Weights of a small GPT-style language model, trained from scratch on English Wikipedia.
Training: a variant of Adam for these matrices, 574M tokens.
Each number is 500 + 40 x the weight over its row's rms, rounded and kept within 0 to 999. Layers, rows and columns count from 0. Numbers have three digits each. The size before them is the row's rms in percent of the matrix's.

# layer 2 MLP up, 768x256, rms 0.133, rows 528-741, columns 64-127
101:450457476525526482492411409533480542478517452544478560505486515502484524540497450476432502478481506487455473516465486472510419505502487529497483514563460446464479519527527498502488503513546480
097:537497507563541494449438485550455545476527488579490566488501526495417535532434543454460426408495503485413470461473542455481484539478459541495547492540445497489480501602438572496555562455533472
096:479478547511490580477499494524459457487472374493475488561521530503469510447411465532491560494556471507427563437512491551509492562509552463502565473491554511479425398476487508525502495506454538
096:484538589547536442460489583557478458469509517527511497501446527552466472486445528526514460578451463516450520490545523525455569484506488536449427465549479527526498432555449462532578493462456590
101:511552530524489447606504452462455450474539514458531446476588467546560508519469504513480496517496483456525392545482440445439479451430448507492467503464503525439529501419511556474461504439525532
093:533523562527569450485434478504480465535520500535493519543494548504475516522463524441503487511549468511501521532476525530527506515568547563465513489476462567510413485453551541474482457477507508
101:494519491444512546446468446521572512495473493527429538442485465551497518541556484431525531484465603512501489523458448455474461479587495482499500439491540471551521474483548495526476508507489473
101:447519453444494566407451461517451477422494476523478528526540515500491538479521467517446527483573448484538526433510521445505445480526497498598508476520455543542568525509450432593518505583472484
093:517521526402449568570523425511504486494474499472485496475506490537428508588448562446530485430494556507562530484472513517474498523510470653488492565543509417422531539487487515529499551551518490
100:523506517567463534486465525462463525471482461440521505453512526509559492529488471503476496513524479472536503574494467450470532507469527490462528543470525524500471460469423483502563501547518500
098:457440436549378504502532503511497522399454524447489544515446552565509545471463514451535534455472522463438566478526507524511528503534438445481486478485502412466529492491540427492523547523543499
097:452541489458473525469451553505508507510541502475478518490513543505451473540587595488413537454488533543528551509511442494539538553497499548457512462522498548572537535473532517546548502527461493
095:549499436507467479575504518544460480530464464489484537531434497485524491465522417466494477513437490602511513516504496454506538529487584522564538508532574535544505472540550414476507486468542438
102:460468552509538579488475404545470444435471434480507443530562509522499515505492426454478496573463596497462536567517575430613504455502568541506523472526530508468452499549487554487512509458506453
091:524543507475492499551545481414486545487484519544459531503451471563496535560501504479476492531479571519483468474493455496535584534467551509510439506504475533473512499480465521511470509430465411
097:477493519486493507492408488445467518489469490451551469528457488495475594536476502465487507494442476486490487528513509513528510431458413504483546511573577528483456449514497464521582559505530510
100:479526494486581527570500520503489461477435498460494512506454529513458543437484463514495473430554499433557539552512472474548488497466505537573455525513524561556501459531510477478544489485496574
094:470520527481463496435476463607529508404519529544412542473505627508528485470407492482488498499481518502493513522503482547479482483489548504522452515521457496503500493481489433468508507509569499
101:400533505499517482483508573474494545515464577511537480514448467552415502567432428537506516520596522427492487439506540505505546524455474548456495466515513526484483481492530430508469466380499519
098:428496510437411474503459563514492542412571599489469461487508545511494508452502423524522507506533501525487438476497562535529493545509477469434488516504503525463488554533611473526495397456493553
111:449478518448573504513593501517494428492507507476492478517528464554520576427521470513548510561565472511442588455497452515464498448528553483491479512531471478499573512418548441408521507611460581
097:547487549548421466478511529523504509470488442523507532492429534552461487570457548496505487441540485486442513540543580514433489596508569486496521488473576573519498509487547558573485552497432551
097:504506517462477502543466462542470465494539477552504478430520505482517459527611456507507501535526468493533508461500472466496492510492483568484540494495486498510448525463503471483468449509518534
101:431520512464502518479609507482442503483552418491467498541476515460469463480534537427510506438491437440499511481506448562490603502493494513527520507522505432491552444537479530464523484479449480
104:481592513476409489558506474437466417482517477502534492531491546468523424526502513507527432511522496472541483485502469483506586566389529489503579505465500461538541532442452527440489547484452535
101:481551460510506480532524514505503453507519422497500542424542476470496516518505548510491453451486543487490485409498527512484450487456572519512498478472508528495488427516507525515483457422452471
103:507484534496472442482499484527505469496454534510481528486446506548452521470486503561431481578458535547466556533525531521593536520513451488535429418544482479505580503501496616549488469512485515
106:501498447553539532557510486532461527483559451542440458508490544524478438462506413503499551464514467516463539515541489601478520520461523453546436549558533485537535499616490514459484450554475517
103:463497497517412513418528594557569521491449438491459485507554539604532446523491487471506449515530445542428510448507472530519531544546537545525457519516478467466536539579523531460510478525537454
096:522516557517454496533435476568567586537505488462440474498493502461546507479468510515513554506434432541516502505514484540462507507518521412525521532485551518542518469517500484519575568515516458
094:498539423465480466560510522529495506472509466449468482490493478538510562498423410508495555481500591496497516476483525470497433477507513447602521462448535486535502519485493523524556493506501503
094:593456528509463490518533569545478484480501544536584505475501611480534505533483529623490481539472528470473477495560475528495493542475476512492551470483463509473518476481438526483489571485443534
108:478504505489447524509453505503504547479487453475475510481473497560530509463459521491513486497553481536504536542482542526495525479533516530452553452565555556590506515540486464481559463441523512
102:465465552520408543514484523505461478518563530450468496367507504564497540522469544451476500540504537476517483526531466479545523520578522539562483502463537475555510502529467572511550487458502406
098:582486516522539479548518391588516498471506583584503439498555466601490483428512506591496514453531463449520528484488479466481574466430461468470497541461488571463445492470519554497583536509510496
102:491509477544427480570454564510532549570423531531518476447519490539567555513543539447451406472528510539508537488414527508487534456507493512448429482546490452467526473447564557477480487527468519
094:491462520457531517470405524487467496429496520478569526555506620572500459474493557528406453534472497573498473519508436552476458486452493534517476519485568503464550511485572496575479497462520460
097:512511562530476464514499460552552512443498568504518449443512513516551463487467491516562489492460517537586501568405537512493478496549563474552426519498451481480475427528567491559464548490503481
098:490515493549484422495526492493404499495491474523519536490515558480558550458543470511399481562392485514515538561544505516510426465459540477555490397520445590557506491533471443474520485461545531
105:497475502531584530528489526490507544519515509508453453528506506493505481484423529493460462516506550518464461504432547473521464489517490441500476443463467470509519556554370512573435521496444550
098:505465557533472469487541530493569551461537442523456516471479451476484474472547507529453400479497542495463470510522486548527518527501503534563454539543498478382546537520561517542466493508453569
097:479493508499496586488509507466561550509555537505521381527489556485499459461473514493463458501430440515494462413518471559448438506531531466469478545469478570481567439557436489517453477516545552
105:586548393493490503528474557416512546476466565508518480489568486475518436437517520467524432487548500569500475513401530550512492510517459529446474545477463418521531491557444433490468516477502570
107:444432492499506438494445490525528520485554402526506453563428539476495554507455497503537505467523538518440525548510554563555484478502566485480500429502530504575467504561507544493480508413479557
100:487470513561508490474430480496547535538570463437446525509426450428461506499505487456490544508419477455481502472471490503555448483474524539516515549494559482466456499512526453443500444545466583
093:492505487451451533522480555538590488508520486437485569474497530421464553501503509511452471527481567466417585458546433497512471501525521549523472417511477538587464507512512445518458492484468457
097:518532472532527495490528526470483499513470568454562449482465565430502520469454522550531505549463505475516485524552513460534510601468490595503490480541504475528501483439530477455472538442563612
099:450508458467478529586464535482471523519550515510566466473473534479541464463535538552489584473473493519495507525502560512475503453487458513582583520488507504431448462490460531469529451499509471
101:532458495532552552497511448447492548484521501522532442432513476489487469501611511494477471480536481533455391510520433506559497468503504482517593509436545490479523508505544440465596459530456510
104:472468504522478547444484436538526529517479522510484587456522482551504610470450537572479415456561415501527486417488443438502543528508481583486519536531495475514563542525483419457414503505483495
102:470454538532523527469585473495497544423481530462491509542530435596570466439541483464473489476398444504468591539528446443530524546493520467531419482558503477438526518584453526497562448502469530
098:500456551517477462478511568536424481456461541421502547486492488483512523527540485591467556442430566527419491552489502519539489523533499531517462532482528532482524546503457547432513442453464601
099:563465498524472522459483451440510445490510552528463486472555452414498479574569522449463523404498512466494419498555431508553518480492500476532520491560480457481447521505418509529569555435528474
094:554504518463471478462475543494476487528464514516448494446467488428498471523438431505487513488424563503442505515467504520488503535553472529562556501538610566524475459504467526468520367494509440
101:481540520464584525483556517519474578409547586456503488553476502433528426440552543532506502447505441484465557469506535487450497481552520517478493484498550580559477512473505460527586472510419546
098:506484474463525520522512465428524513443489482477496522552449540468499509491480518447485432471532452640503510442476466527493581520538530485498487513536509527574476502477502413498553554487428566
104:525475443549499482421514541494491498528498452525516448504431509561513513537468494534518535532524468524478502502521536540527491482483494537541544502474532539496463437465494478517478484504543506
096:534491565510447523522551456480505552469512524539564421500512469562444504456481464567421492458501562500477457500516492517451578447498517504573524501443514503564521508495380458518509551477468529
095:471464432441497485533508458427503556484498525493537611527468433533441502473570508516521478535413507568518502416460526495453463527560512585559547506536497499426501532440450454496486525480432532
099:467541467418487481499529461540473579429589517529481504465502560483491411477494490533512482502588536563559510547462474479419531457468514484524509525503450518500494474529501458487509506504601484
102:514499509508456481494553540510514437610522455453505475556487556598570500509471431468450528512478416517534521502539571539529503535527453482518584490464512470544496513418494491473496506509478454
106:519534525525547444440483500462514447526578561488526506476488504493517526501496508529554514544555561499508457460502504525541428478484515544414418456502444522555450488478475398518424463488414500
096:521593551455526497533487535495484495492489508521486429531551496451538492478553543520524479437527537455514495437544429446547547522454525469488512551501510473465516452476482528576466502510500480
099:554404500449563496483557518429466545489472563510562463455506464566471468446516512464519488443477468499500438422534496491504490495534485480505547496526554490443582387508453484562518459478534513
097:536521490539469498521522530576508491490502499503471487523496509444486413508480487467496466574423504578470538494509466436428494494545513484546488460483479427560450509553477537454494646482485546
099:528486506528492517463483459480542492514540458468533504486465551538500511504446524466466485405504444539508492494539523458458539496515429542499467512554523495506568502474466431504491431519494482
103:547509567478567477530485442502527540469472495501488512506546542577453466458509500544547508495431541491498433536509504466479502544550508508526509523525495476532441481496548441582487476540493541
090:497508530458467543494470465438551495464508528482458506492479474563493487633523471444481479520462458464450450535491476525475579525517449536496526476493522468434437489539440520580468464513460502
095:495471455594565557494448533480451569488495464524523463485548511520466543535475552530473509513543405439549516401429441397481530545540516594468500473453510491460495576449464457422472573505419439
101:478497545514546543495507523474509475449510461468534483521470527531572467516562488489474464493489517499511466465461476536545522435528520498459526497517484503452527487519539509504500561475483427
093:396534540501474539571532477517541438553479507423480523516542523514424531460465416456543502444573507590593454507499489444471510507442510458484484543476479472491533502497492423510507551429469396
089:446476511561421489508517441503522513483464513489441478508566517509447523477560461510547459600437473503463552464510552469513489372439499444530489539491475504513525437517506525472505524413505528
103:472534499451501474566484468524532538468525521491580499539467544435541476519440499506498480482524561471508466482510553509506469451491413510451492536494455497485549499509400539620435541520432469
089:469469431478458520511482549535488491537445551491507424550427584503457475459473527494507494502477552515438536525439565491460431487495556481480424435535538541524505352531472485492472496486530522
095:519455494507531390477475536481445459534480526513524465511471511553530459436500539502472596472458413532589524516525509480459580487535509535468530503546521532509475522490484522487471540534546481
102:527462455482546509501610491554467560546494558437440542429427439437447512511524498521572470531483517558465527501514496487481525529494535555556564490466513462438448473443441475414530457425498579
100:540449516459518417456556529520513464558550462432484501464413502444507527453477543549490455597485473553474464508476505522509498455432555480522484414494568518509533524510572478451531499514487438
098:507475507528435515505551526518459509561519471428474509424526496580487512486498477434494523499524531500511579542456493479484506497497540506558529414471521465550515490562437486458459517479521489
090:522584508558433492511457470460531488410511471578519490443597445542529446517519463514468504559510483495544437497450498587409555394499485519493453539497576489556514522485477466488525474500493482
102:511514527519495553486492490484432504453514406525465416590500551510450505530550588534544509495566475496511522431462499507478520548534452550442476486482466461459462500447483540430460545498510462
094:510505546506515441540432483450576461480510506495502438498529494477494508496558456537545401442541501499472485442452549501546527494505470424487504585476546482507435541491474550534498463443503511
103:477518478482498466525540485460550519545519480512490464392479460441531450531525494503573509486537527527449509504551464506507479533480403474521513482529551477581486532487489512551497530440492522
103:478474510585473571468469554500476514489507459486440555492574597535590588522440534488501441471500548547433499479483555469569477559525473506521578472502539537508489540461463508489432490485510549
107:471485523487553500548536463458542477559539538506519572529459533483550473470531556451538529489515478541559556493499466538477446527496465551446495489532485510509513470539552552463528538446544509
101:514469462528491472548488488470484504593514515510478520482460590619509496484512468423515562484509545527486459482496568496477511523565525475456543520514527461539491443538543411494491538509517478
099:449480524515430493476435465447499557428492517526514482508486379570473488500601508538470504438464531553477455508477464571466593540534562580546514560518487496558481502554508471532538442502455490
100:461440568517450459465481490459479447466500523565479554495463554509523486541474474525497507456527435534476394538499448497460571526509489446561494587529496570560525423471544508426506507510568565
103:484506531553445475447490514531456529474520499462457521453461497531509456499494544565558462481408539435569507494544492424497511538498485517498502522444493553535476475490507521476469525499544459
101:426493387514529494509530522522377557457493449501421427537538552562467524484465515499491523560532521534455467574491467482520494519556474519515421503469501486571474490483493383561500611453523521
111:411463493515415527519509499513424479564478482484548567484471453477591475423568541507450563489572486573543584465509510564476554528482537520427491583503502499454516522551555522488438523495511457
105:536547529418560526514496514449476499525420543514542446488474525492615512546496548538586475490411454515578481597482437521455539480490477534478488609496501495517453477491480452498476493466495557
095:495463532585527552433493518465501511504532441466427577509554547444552466516495510564468442483476493520560536526530495568477483458494550493533521477481452483520445465514510476397410482501501476
103:513553532553515434459478459493561539521539523549503545455576476451454624435485524498508482527506559510536455518488495489500508496489513486475494500491464504443487472554510504499501460526479453
106:473540428493459478492501468510472499442563514424552530514466549497492467423500472578551467543594543492517543490508488425461470479548506558464451527482532468473484474460506463539511561491488530
094:477544492506537492424504503477498521454439494496551458579443514541489517418498434494532470520523443496451507504486535552522476538515480477527476524452486483517525498498545478486497428563497498
102:497486572477432494518497450529534548459540529494548501552433468533489472539520428429500565468531503518461511516529473486514429531516561476529458494431567503554486586532537485517529525495435553
093:473509487485518515471504487528434467528468450482502548498466485452528491461462529510526522495509490423511499480529591531465492482494470582565545472459531496513498533465561443397517477460540483
096:552519509497540471518551511429470409497499428493484524521526481413527495516487466516506487458506539516454430444506561505500500491527511486548577491411579596505439542467454533522517460443474588
099:490470477522493465524527422511476451542501527456514546538547554529506479515550467564443448461488491496488544482560467501478475486479530401500451477469503502434566388497560523557518568554524582
103:541506533481468497534535529497431412522503582539520541535468455520518466500468469456576497539525522468475533553526423412503509497499502515531519458504499504428553571502467440479510535499491563
100:507505548445526504507496505564491566552493437568460446506514492453552496487559561510521472502512482533500539502497554509466529445521527536477531486461506550456443510483469507496517454527453490
095:493473507414443384521465537448506519484511478488497515433491552513492482480522539489504556458389542539456553460475425510531496500539434465462506529469519466433484521521573558489473393493503502
112:473507552528519530477467516538468519499502413426508439566503508466504465452491459607499504467507449539504575460496539496504446461568509548512522455491517536482396526529462517454534459541482571
104:504472496517499517559540479509536467536552524506528512515315528507509487478502533442506472500608536498474456449514467490436507466548502460507472465518483446526486513509536468457513476421434454
102:526466489455505446480497523538474539453525541483448419524421567512583473463425471458534438508551454538479478565537535517481502444398538476583583553511456503512546551528371447442552471423538541
098:453518462530451534522529515432496480455512506567503463531533538416452504485462483500484524506513550491518508580513487526431507403510539498478540462507488560518536423472479567497498503539547544
095:551387551568477478512495539472482515516527548470479466426476490441546497594584477426480534490558565494402456510465457474476478542462531499489536526523424503420517535564416524459516525467501521
104:430571529480546481469541527478590483479479587522591520526488515485502518534500477485433453499512492480524545539478525480509508514464520513503464526509503495524509474514577510454487466510541469
100:510464492427505425488477481463533499506439482437523510540485449515504542531437469499493483431443477497522516440510498441500445519519463510415484532563536519476507544558481518502463497449476541
103:533546475511478565524508564500429432518533494525469500535530544524404573536487503504509478510541501534505501458578448541520538517426513440531532563433491493570413479473468487475476470517524526
094:513546498457477481493472512501440521496528465534516488503436552510499504454515516529549502509507511494477418465505482434500552468521545529475518471520481479531448539465447530436533479503444528
104:493479508565473462484487537480518464512465522463490469487471512577564456489517546469475584453451511470498506504501561522505559531482484562539524439501502562464482571528479529437552400500539478
105:508439489438501528494575526505476542482445492560515546519508551493493478529527482551503496533587487473457496516431520481542478497511545475520574512579578498533491549433473454497520521508484452
107:420461506550509509472564525550438474606524477522523511456466497447480524490485569490458524517403487457535502460584461500502548520458479590535527489478483516494466499420482563480527467498500468
098:463417510517480459521478572562465478509466457459490572492440497493573541455490462408474567557529525439540552529495514576563436488531498541475473417537483512425535476611528457519516460554410581
101:477480455528526561510459542438516597459415428474478493468541478459537535476474526482468505492491513549474531496475484551486538497457419509497498507542503467518517535572527486478555478423549499
102:585469485540501517507463474452476470587495501451523445508544517556527433466394550530510502478477535412566480477462584463459491520492529427516460479522473531480508516536466441437493512503488481
100:472475480555476553470523622439516476567522483496490467486532520503472545463494482524512514532526484507511478499510568456493525585543538522518495522539501484534485616547465531421507480455450507
099:453516478487538474455581556471516535520483557502511483514466448453528492457446445537521441539501458515470537520473554550545491468508523524450463469515447499542473447469446504497466446490497482
101:519582530483512462476538464503518513492528529560532550563552438473485509521561463546489534608471461489443588522457521568588468473433513465507511499434505488514522526474507461455528437444483443
101:490570524495508586595468559507619520498499500504501447495538491431454539552504537513497443510421495481511513473508531459447503575506438514479490502560507503465528436512512491484502514538486439
092:517494507471491484582566465553511528558532504530529518460487449566503429532450490479547489501496524473511493627487492476525503459519558551519525476561533495502489434442530477562521479462537528
094:503475512489501540500509461468507537489443486447546498564453501463425469503536518404562478497503449507496466524500529499484487510549448522467482500517480497405486464530531540577545512494541559
100:484525428446491549440511564444524571459475512496465511452540489477486529473444562494517469585592498423504538485469477428468491451494508495510531536488531483574528491514488444580520465486433500
101:497493416523471501495433486515536578489569519477453459523434566474472567473414527572546482516507546477486574453498516376552552530445485561516543528464480522497517503552572446473528545477453491
110:505471510453507528533544519462436494575464524475561424524442574514532491420522475490567547548527559480500490465438462485462470455469506489518544528511505480541544586515576461445450508536544512
104:474428494542523466431496458504543529505477502453507476522465504413521479564467504507580460509482530505520462476513529513495476517556583453463508523507567440493467496464471562446542504565550551
099:441515560499493506495574481478516498470446474514530459442466467447498493554497557490456573513515452537423577479553474436466478507481517514565509550512492480520501557460439469490585452397513482
098:488545428499558443496531497525521592488551473492480494455459423413538473482558552511527530391441507484500482477527507451527408485485501470459494515464516502528539491571508507572528452486485487
106:518518510389466472516432563411432573504460517512473444522447498463531543511593490607469511535509454568544522523437533526516462424481507505508444577557441525502532461437531460527452529498481510
091:546472472460472539521421471447534531518437479500483511469506458506430520524445563467492565518527508484549451516390524509473471497509419518452344532497523485458490565480538472557508497480496489
097:550530454442492490520526476490472425537521593463495492573464489497506551517526463518559520525486619541491497461493520520480500506590486466517492467466520434487476510462523504569462453523503477
100:475476476432474482507402507430499524560489478513509460452547530486431485459467448442503467521582514551553530484413527513501582500531504496491413504499523555478502460505477443514539580494475504
102:499487519489501466485549542457469488500495428472496470551492485523498572490457431520532574514463516584463516503499526457437428412543502503491490460520496466513416497434490428526475478466508463
095:563452512522547572491462528482439508494487441519450466465524569458496547510469529457480442475491501588507496601481529528492517411489535462486564477507500549512468526526460470496488564470493509
095:470551449511462430488570502441449497421560542467507482470575509469555579485490505431566546463493510472542475502515537478477520455436481522536525594574491443434444450534465521514491473440558461
097:430451492516498487493475488487568522502522478421538520510436464368554545481450475504434519540513601555485531471471519515458482472491496523489566486442465498478509598476501496515492532476464537
099:528513541510559439534467500530546533524495471485440539485525458457466544473553495406531423534482462527454475397515569502457502477471559602495502498504494454540467452516448520461489431497499510
100:452445559419537494469520473502451429502551484447514527528441580541394435495514481508521490435599513467444553420515420478538512526480475473498502500494497509415492497495502551482496467462531530
093:533479521461539518459574484507523506480480542465465520528514481474486559532536461542472529555548440510416432497496529488553465530523515438530559468487501548580437544500528463515490574463482575
103:531563532480462431518508514520521511548514496441523527471505520501478445491551513497550525377549520494483459480484466550472511602495531469440458420529524502507483471466564558561530532475443545
101:505471515537531507487587513448570546451461507474514475499516476530465504506504467500601522484539525398530499536502462462512445451470559397507525565509465526511472438453531463531563407464522527
107:401591466450509511528480525494538502528437410399464540545498480472445484505564437515456525457492476544450491453481431543544561478545492486461457507451512417511476436524518470468440545493448527
104:517495471485467425497524436483440488548572536492584443520498474470464573420476493572490552527465475507493447533537412525411435488476501543546467494464501442415525492529553464479458473485525577
102:503490461497540523505530527469468520474449534558539495476552512510472483449523499548484516529495496502560510390494583506537534472522470476524566525505444466562502479527484497443505526478463446
092:543509507572446482426480433512434510530537532490414519501580474562549502480444518464560543498492444483470566390487516462472532510551452567480433505523464464445481466463421487551505510539507570
101:555453460517473554526495444538507519567515512581526525480566456517577564503520476471469573440488514464479419467490557568512539483620549487514505572546529487503502552488500542480516497459569469
097:549495463485411497488517471458484465508504517518502457471409424495425454512525496539485468481547469546433455472481409444488462466452514543493551509513541535456446481471449467504516561504541527
101:490493460488487477448563546488513495529507519520544462491491615517515468496531513482503512476476489444556529526533400524474517534425516443510480439486498485472425432515597514461509482458510530
099:498472493478512525463503532441458507517553516445556446475481571478469508460530511578593486514497484530498462530500516519508495509492466492529504530507514552511571509475583412560460499512467442
102:552514469457512529531510560542554521470457480508489444543540472459559491518524464466523534580500443483532468457451504437574580605464556480476484513461419460499515500557500481517534458400533468
100:474491600525522509364439472542543507559476476444554484456540570585565476446469517483438418429520468479492505466529499479492488500494444442493487521488538486451516513515480480530485512549479550
106:465564470548549475469518527519512515464461516500472429498479494491483561404524488524492504586563513477496507430465558571450636479504494561537512460519473559523549443525472546534501562482458461
104:534462446480570533430466433578533517477540500533497480482492530543461466480528465504465557551430544472507479533557501504445523569485501542440507481545531552475577507503539562550469490476524518
096:525486449513505493565487512398515478543548448439452488469577476547540586571531528492441504524410519474531529474481431481533550474452419476511503456542498549476506527393478545535558465507485430
102:491497490518439509565436440448499479539512503490605468472497493513611484481560531500487508559466534479543563471461521498487570493559457393514488452568457557459514440556434448535516549518477475
105:474511504444452470485409460469542468459532445505528535532549507540525511538513518458573541470552518386522442569463497498533479507503463480457447495505458491553532491561588490478523490457571468
100:530505576528503489555489556531557529517575486473507513477545450492547531476541563532578499452505461475516552483501573457538461468509490531515538500502469523494464441477526499529586481518510536
099:479487472528465466498438459524516474523508517488455425432521453521566524515470477520456463536502528518517518520526514480463484542513559477554482458465503597489489546492423461595492485433510531
096:529501460539595534500513495516501540526494535442487516524521532513545528469463473533516485478465478491486464545512600563436413566569584488444489489527522491466526436494499498462472584522495531
097:490454488523504519534541567505515486482485462498488517523475570521502512522539531477492502459490496470444569512481429496500530459518504441483499521498446424500548446474513554520438478542537474
097:584478450441430461500434538501476484462477585532502503495535464528559484441484492507395522448540454460475473494425484512521454561553502467509495436511565528510515501442467537474509519483520503
103:554434487499452499439422475466468537525561422522503517456574510518500485456440534501423514525475537478545504532492464539473409459465461526475438495538573462500453511528542486511460473428474537
099:515448551467488531562535500521443512486547443507544458497438431540476440478529560468557592529600554426552484526528527468498582495500502438474466483497564494511504557469507525508508519492468454
095:549474469569480427456515537484442447491529515519511507473455550436510524426507465498479546414553566549534504479519516506479433520482586503504490478484508491511551488545501521494449532523453493
103:507486546475530580472507527488519644509488549565503484470461594484487511474514571510476487478438480482486465506495461470516494521443495555507586455500502531437586487595564491473489550477534441
088:479526627463521506456539572477483500486470485475520460497475522485439508470494472541509424519549517513515501507484437440464476586484517442449466510494504559494455508517519515541499590521446526
100:477456537531534499513499493454471555554522497536510491471524515411560518521516542513431487498464471499482506522465493554426482467561486478483524550497514484547511428412448537509574490561473505
107:480567503462494596484514450549481540527504501523527516490502527413484521453519541510573494539525491530461482430604552473490525526514463530533483484451513419488490494389438467506481495510544544
105:500547470502487539424600532533487499579441460552562483510442522504492504516470566523435521575520473543473517482531504541456571532547474503486462434524526477528545578468482488535479524543481493
102:555490539485452532456513507511442480528502470480514532450466486523510496483520476460484530494546529445556476561483438477498595486485499497502518489429462486455478550441527575564549490558553420
104:537465522546526503535579545518517438510518541516503373499490460527482541506533477489582531525549513421485391546551547472530532501414529523532502489526513467528529488472439517508457463504481428
092:487511465479453511456526447544467440559407535502533496444614568544526518540544482489385465481550504564567437507463479430482519532518482460519511480475534446441591516512502484535528579518507459
101:438522423505472500417571528527529495486492453574500558551485558489500526545433468391439535496500514511480499533535500538454449536558534498485526435445512553469485520504469422520492535492513508
103:468539450536507511480494485538500530439462486511454450506510547526494531505519521488472423528533560485514588477541473451527482432461475543497499480451461539544531466415529521448521543579425512
104:515564506389492474490485522520474432492464537437512489548493506491554589428478509530463550553471501502490512492519506522508533561508459572451524536518467532428490492430448505516508512537490540
103:534535501446575569491488459539435455513515520492486547531485470556477490479516464469472494473475466421550491420508476512548570486508461456509511545469567526501491520519463571530611488550520485
095:504406539508506546480473551494502512471490484555541553517519444512455496442467493567515610469505489520464502494503562491522539582455502548542529538537508574448494485505484476531495449505448503
100:576536517422526514535540454492406541529485476490499538530494452398516457572542468450510472457503464484538499516484484557453516492517527506478550623456409455499474476525496482453473510519454509
103:518434466452485584494428529514485523463507506483533498513406591519526447466554467525484475504525499490457584505505556491523484502476473489514519517544426480488459502457496489485512503483531530
087:506576478564443532549472507485455551548613475450492469473531512500490480470442531452525504501523449536545464513536481491464526488526528509508473449487519519472517441552490433498534519494514467
097:427477491519528455511544457494442503469482451426446492472495466446527461518496481502543519494524511483508530516547522527543500480512504450514520490455547530579522441562461443512500493498545413
099:462482546525510489612562463477529473548530496481510527477522536523474563502506614472485471486567525511490503472516515499496528462537522531435513505565473388404494508457396449533474445562419468
105:568480525566511476537445531528466534466531452465499512536461520453543532402550496510489614493545534474503505541481499575500517497520557504480526463472482571517503465518516465483500468497477505
099:499506549397550471529458497461550527449563540413465464491446501456538465549527462523549502484416490577512511515529499501480521522494489471497507560495450569455449476528491450451455490512592479
093:507499517467559469571487548443517525478488463534488476544501523508487485507461507491504434538475523505420571513522426526507547480461501530497531474484543553523496543584448514468481483455526492
098:491562491565519617573446522537449510486541539588475542474471536551530552479495483509473498540444508478463514466517482465451419438527531523517481362485567554498496493456498549580539471517465389
095:464456537450478555505496546489476451482541394487509464432504491487535536515526461444555526513491443510522528550505584501458478489498535485524529500513502572449525505544512468537447484532461581
100:508498505480491504537520470515556486521429516478513498476465486480477476420541465498441489502538475455520483514479594475426560513488528538513494499491531536493510541538555441514493499565541444
105:476472466422517477484559511475531500432572504580492439464463493524486548490465463508553490570528502511528388454490505538494527486527499550428430477544505421418517587553469504542502500595493620
098:490556537484507551527491492543584513477513484508525544548470484490551441568474496515474557467508460478507574423443528435394549515452588506434471432468452554519513469457454587531563518464464506
102:479445506488462507433493352545488534470433529517543496438512508459477517567553495456437486498441492468537472529487501529501465531447474575504480518492449410477558482503473580484507524521572485
092:489543531473587482503463544502548538512496524520478497545489553455465560457484484543408408546531458583414504462502532525476449542526572560485454495478563496506510468513444477472451561549432549
098:494525516533477481543493487526569484466452507485481460463451411501512541529507448501499502497503537577474381496476505531488520513510540498519471464526447517509455450533563515528494610431521514
097:508442591519414508529526518483531461589476511474476500449559459503462461529530482465524524621414498515586408496530484515463480528458454507545497583460510457393450440533528587474485431517521551
100:468449502564510507451541516482520508539501492528462491485530496432547545490548472441522490441504519535444429443525491487541458495516546484544505525506410443426521535449487485378516405485521516
092:536497462556515493497456600520444580567428480462513426493480449532522539526487437548511524520532509458582504516446527512516539534481518531443454530453497539461570474460467461538544462478516527
106:510471557525479493494596484459528464449494537506457473487474483530443523546545530534520457572516507528551475543493546450524452557482541513434542484511519532554478526479429572500500516468428439
101:512475556476466480473548530499477515526539420542439538491535519543532481520447512499488500447428534494451536592530519453499478494460568551511523518473459514549460519450490479441467530436513418
113:540490539517516516506513537534494574491486436534456459451494518455503536477467603467558442565480468461483439457479511486494552475478488517438459546498450459452518485511516469487552534518573486
105:512519498485555479503483480525489558521485498508449557556502455550480490503508459553527539512521501474512483605396602517428430534564486522494489477446532510515474516541530494518471581469487490
101:490519510547485473565515501448563503461471540492526460496550526546525575560488506534489467459384501481530531570498429452413485512492517495496491488529456480517509546483528532553485491434468460
102:416504494493554545478487461515480455501503447499500505500527496350545538522482534392482419504565492479505525537552463480475544492488521497575528523469493436535563506476453450424476498497535476
102:495496506467485489502471528591573482416493429553538559527556470484528464478477469541506547438533489474521463459450474499486499510484429476459526528494494500555545557553556464523529424468528468
099:499448449454483429535554503480386433490501389499539506548433477583566458475547475559548490477424429469540464488509505580468573553453490497533504503541540488495461554504549472493545497577512460
098:493510455408488491494482612476481488531500450476511496513561514431516452515471533530444484531510521589428457503542563479462545550520538493456457493553518541595503489502492462441471482490501467
091:494447505489555473474506499437524535528459567509570433509521499487488500447508507501507485504491497571507467446463518483483514435512520418480498482442552596521523532502478443520549475514482519
103:495514443437518497513594525473485528477488467453523518584476386468484450509507489518496525484488563434528521538523404458491467557523542392496572480526557519517487521503460531507481496498499554
102:484552481462523468502571403430472490485435519489541475522582467493538487512445521478453475476464519487466463527467482448479443496540530510549487580510520390428469458403486472443501482503621501
094:500529490593526551437460481491558496539524485511499439478579582481444485599483509498460513503468508480495524530536523414461569482469455550603471516494530488487484450478458551550468491494433518
096:552506500457570491575496532573503444413537501490459484430478507468520429413479472472442512607490554540523526538487577561450556450460549516516458424464479555520432424532497467483594594464493484
090:456517505579462479374530527518510465562538466522481529518448502497418553487436581489471529453550459478541540483491497539488478471486498499487493486412501477454548441504541525476463472522476494
101:559508476594531498518495506515493558467490536495484519468497514513502537537473508433488479399539482495500467455529518565525437515450477518489558533530424515438500502592490597482492498530496423
112:518419465466488528588438510447501455535458535454484467440514479481533542479500500486504470459520435479565514492464508471419499492484463478496457611505596464532526507502491506538530499451593500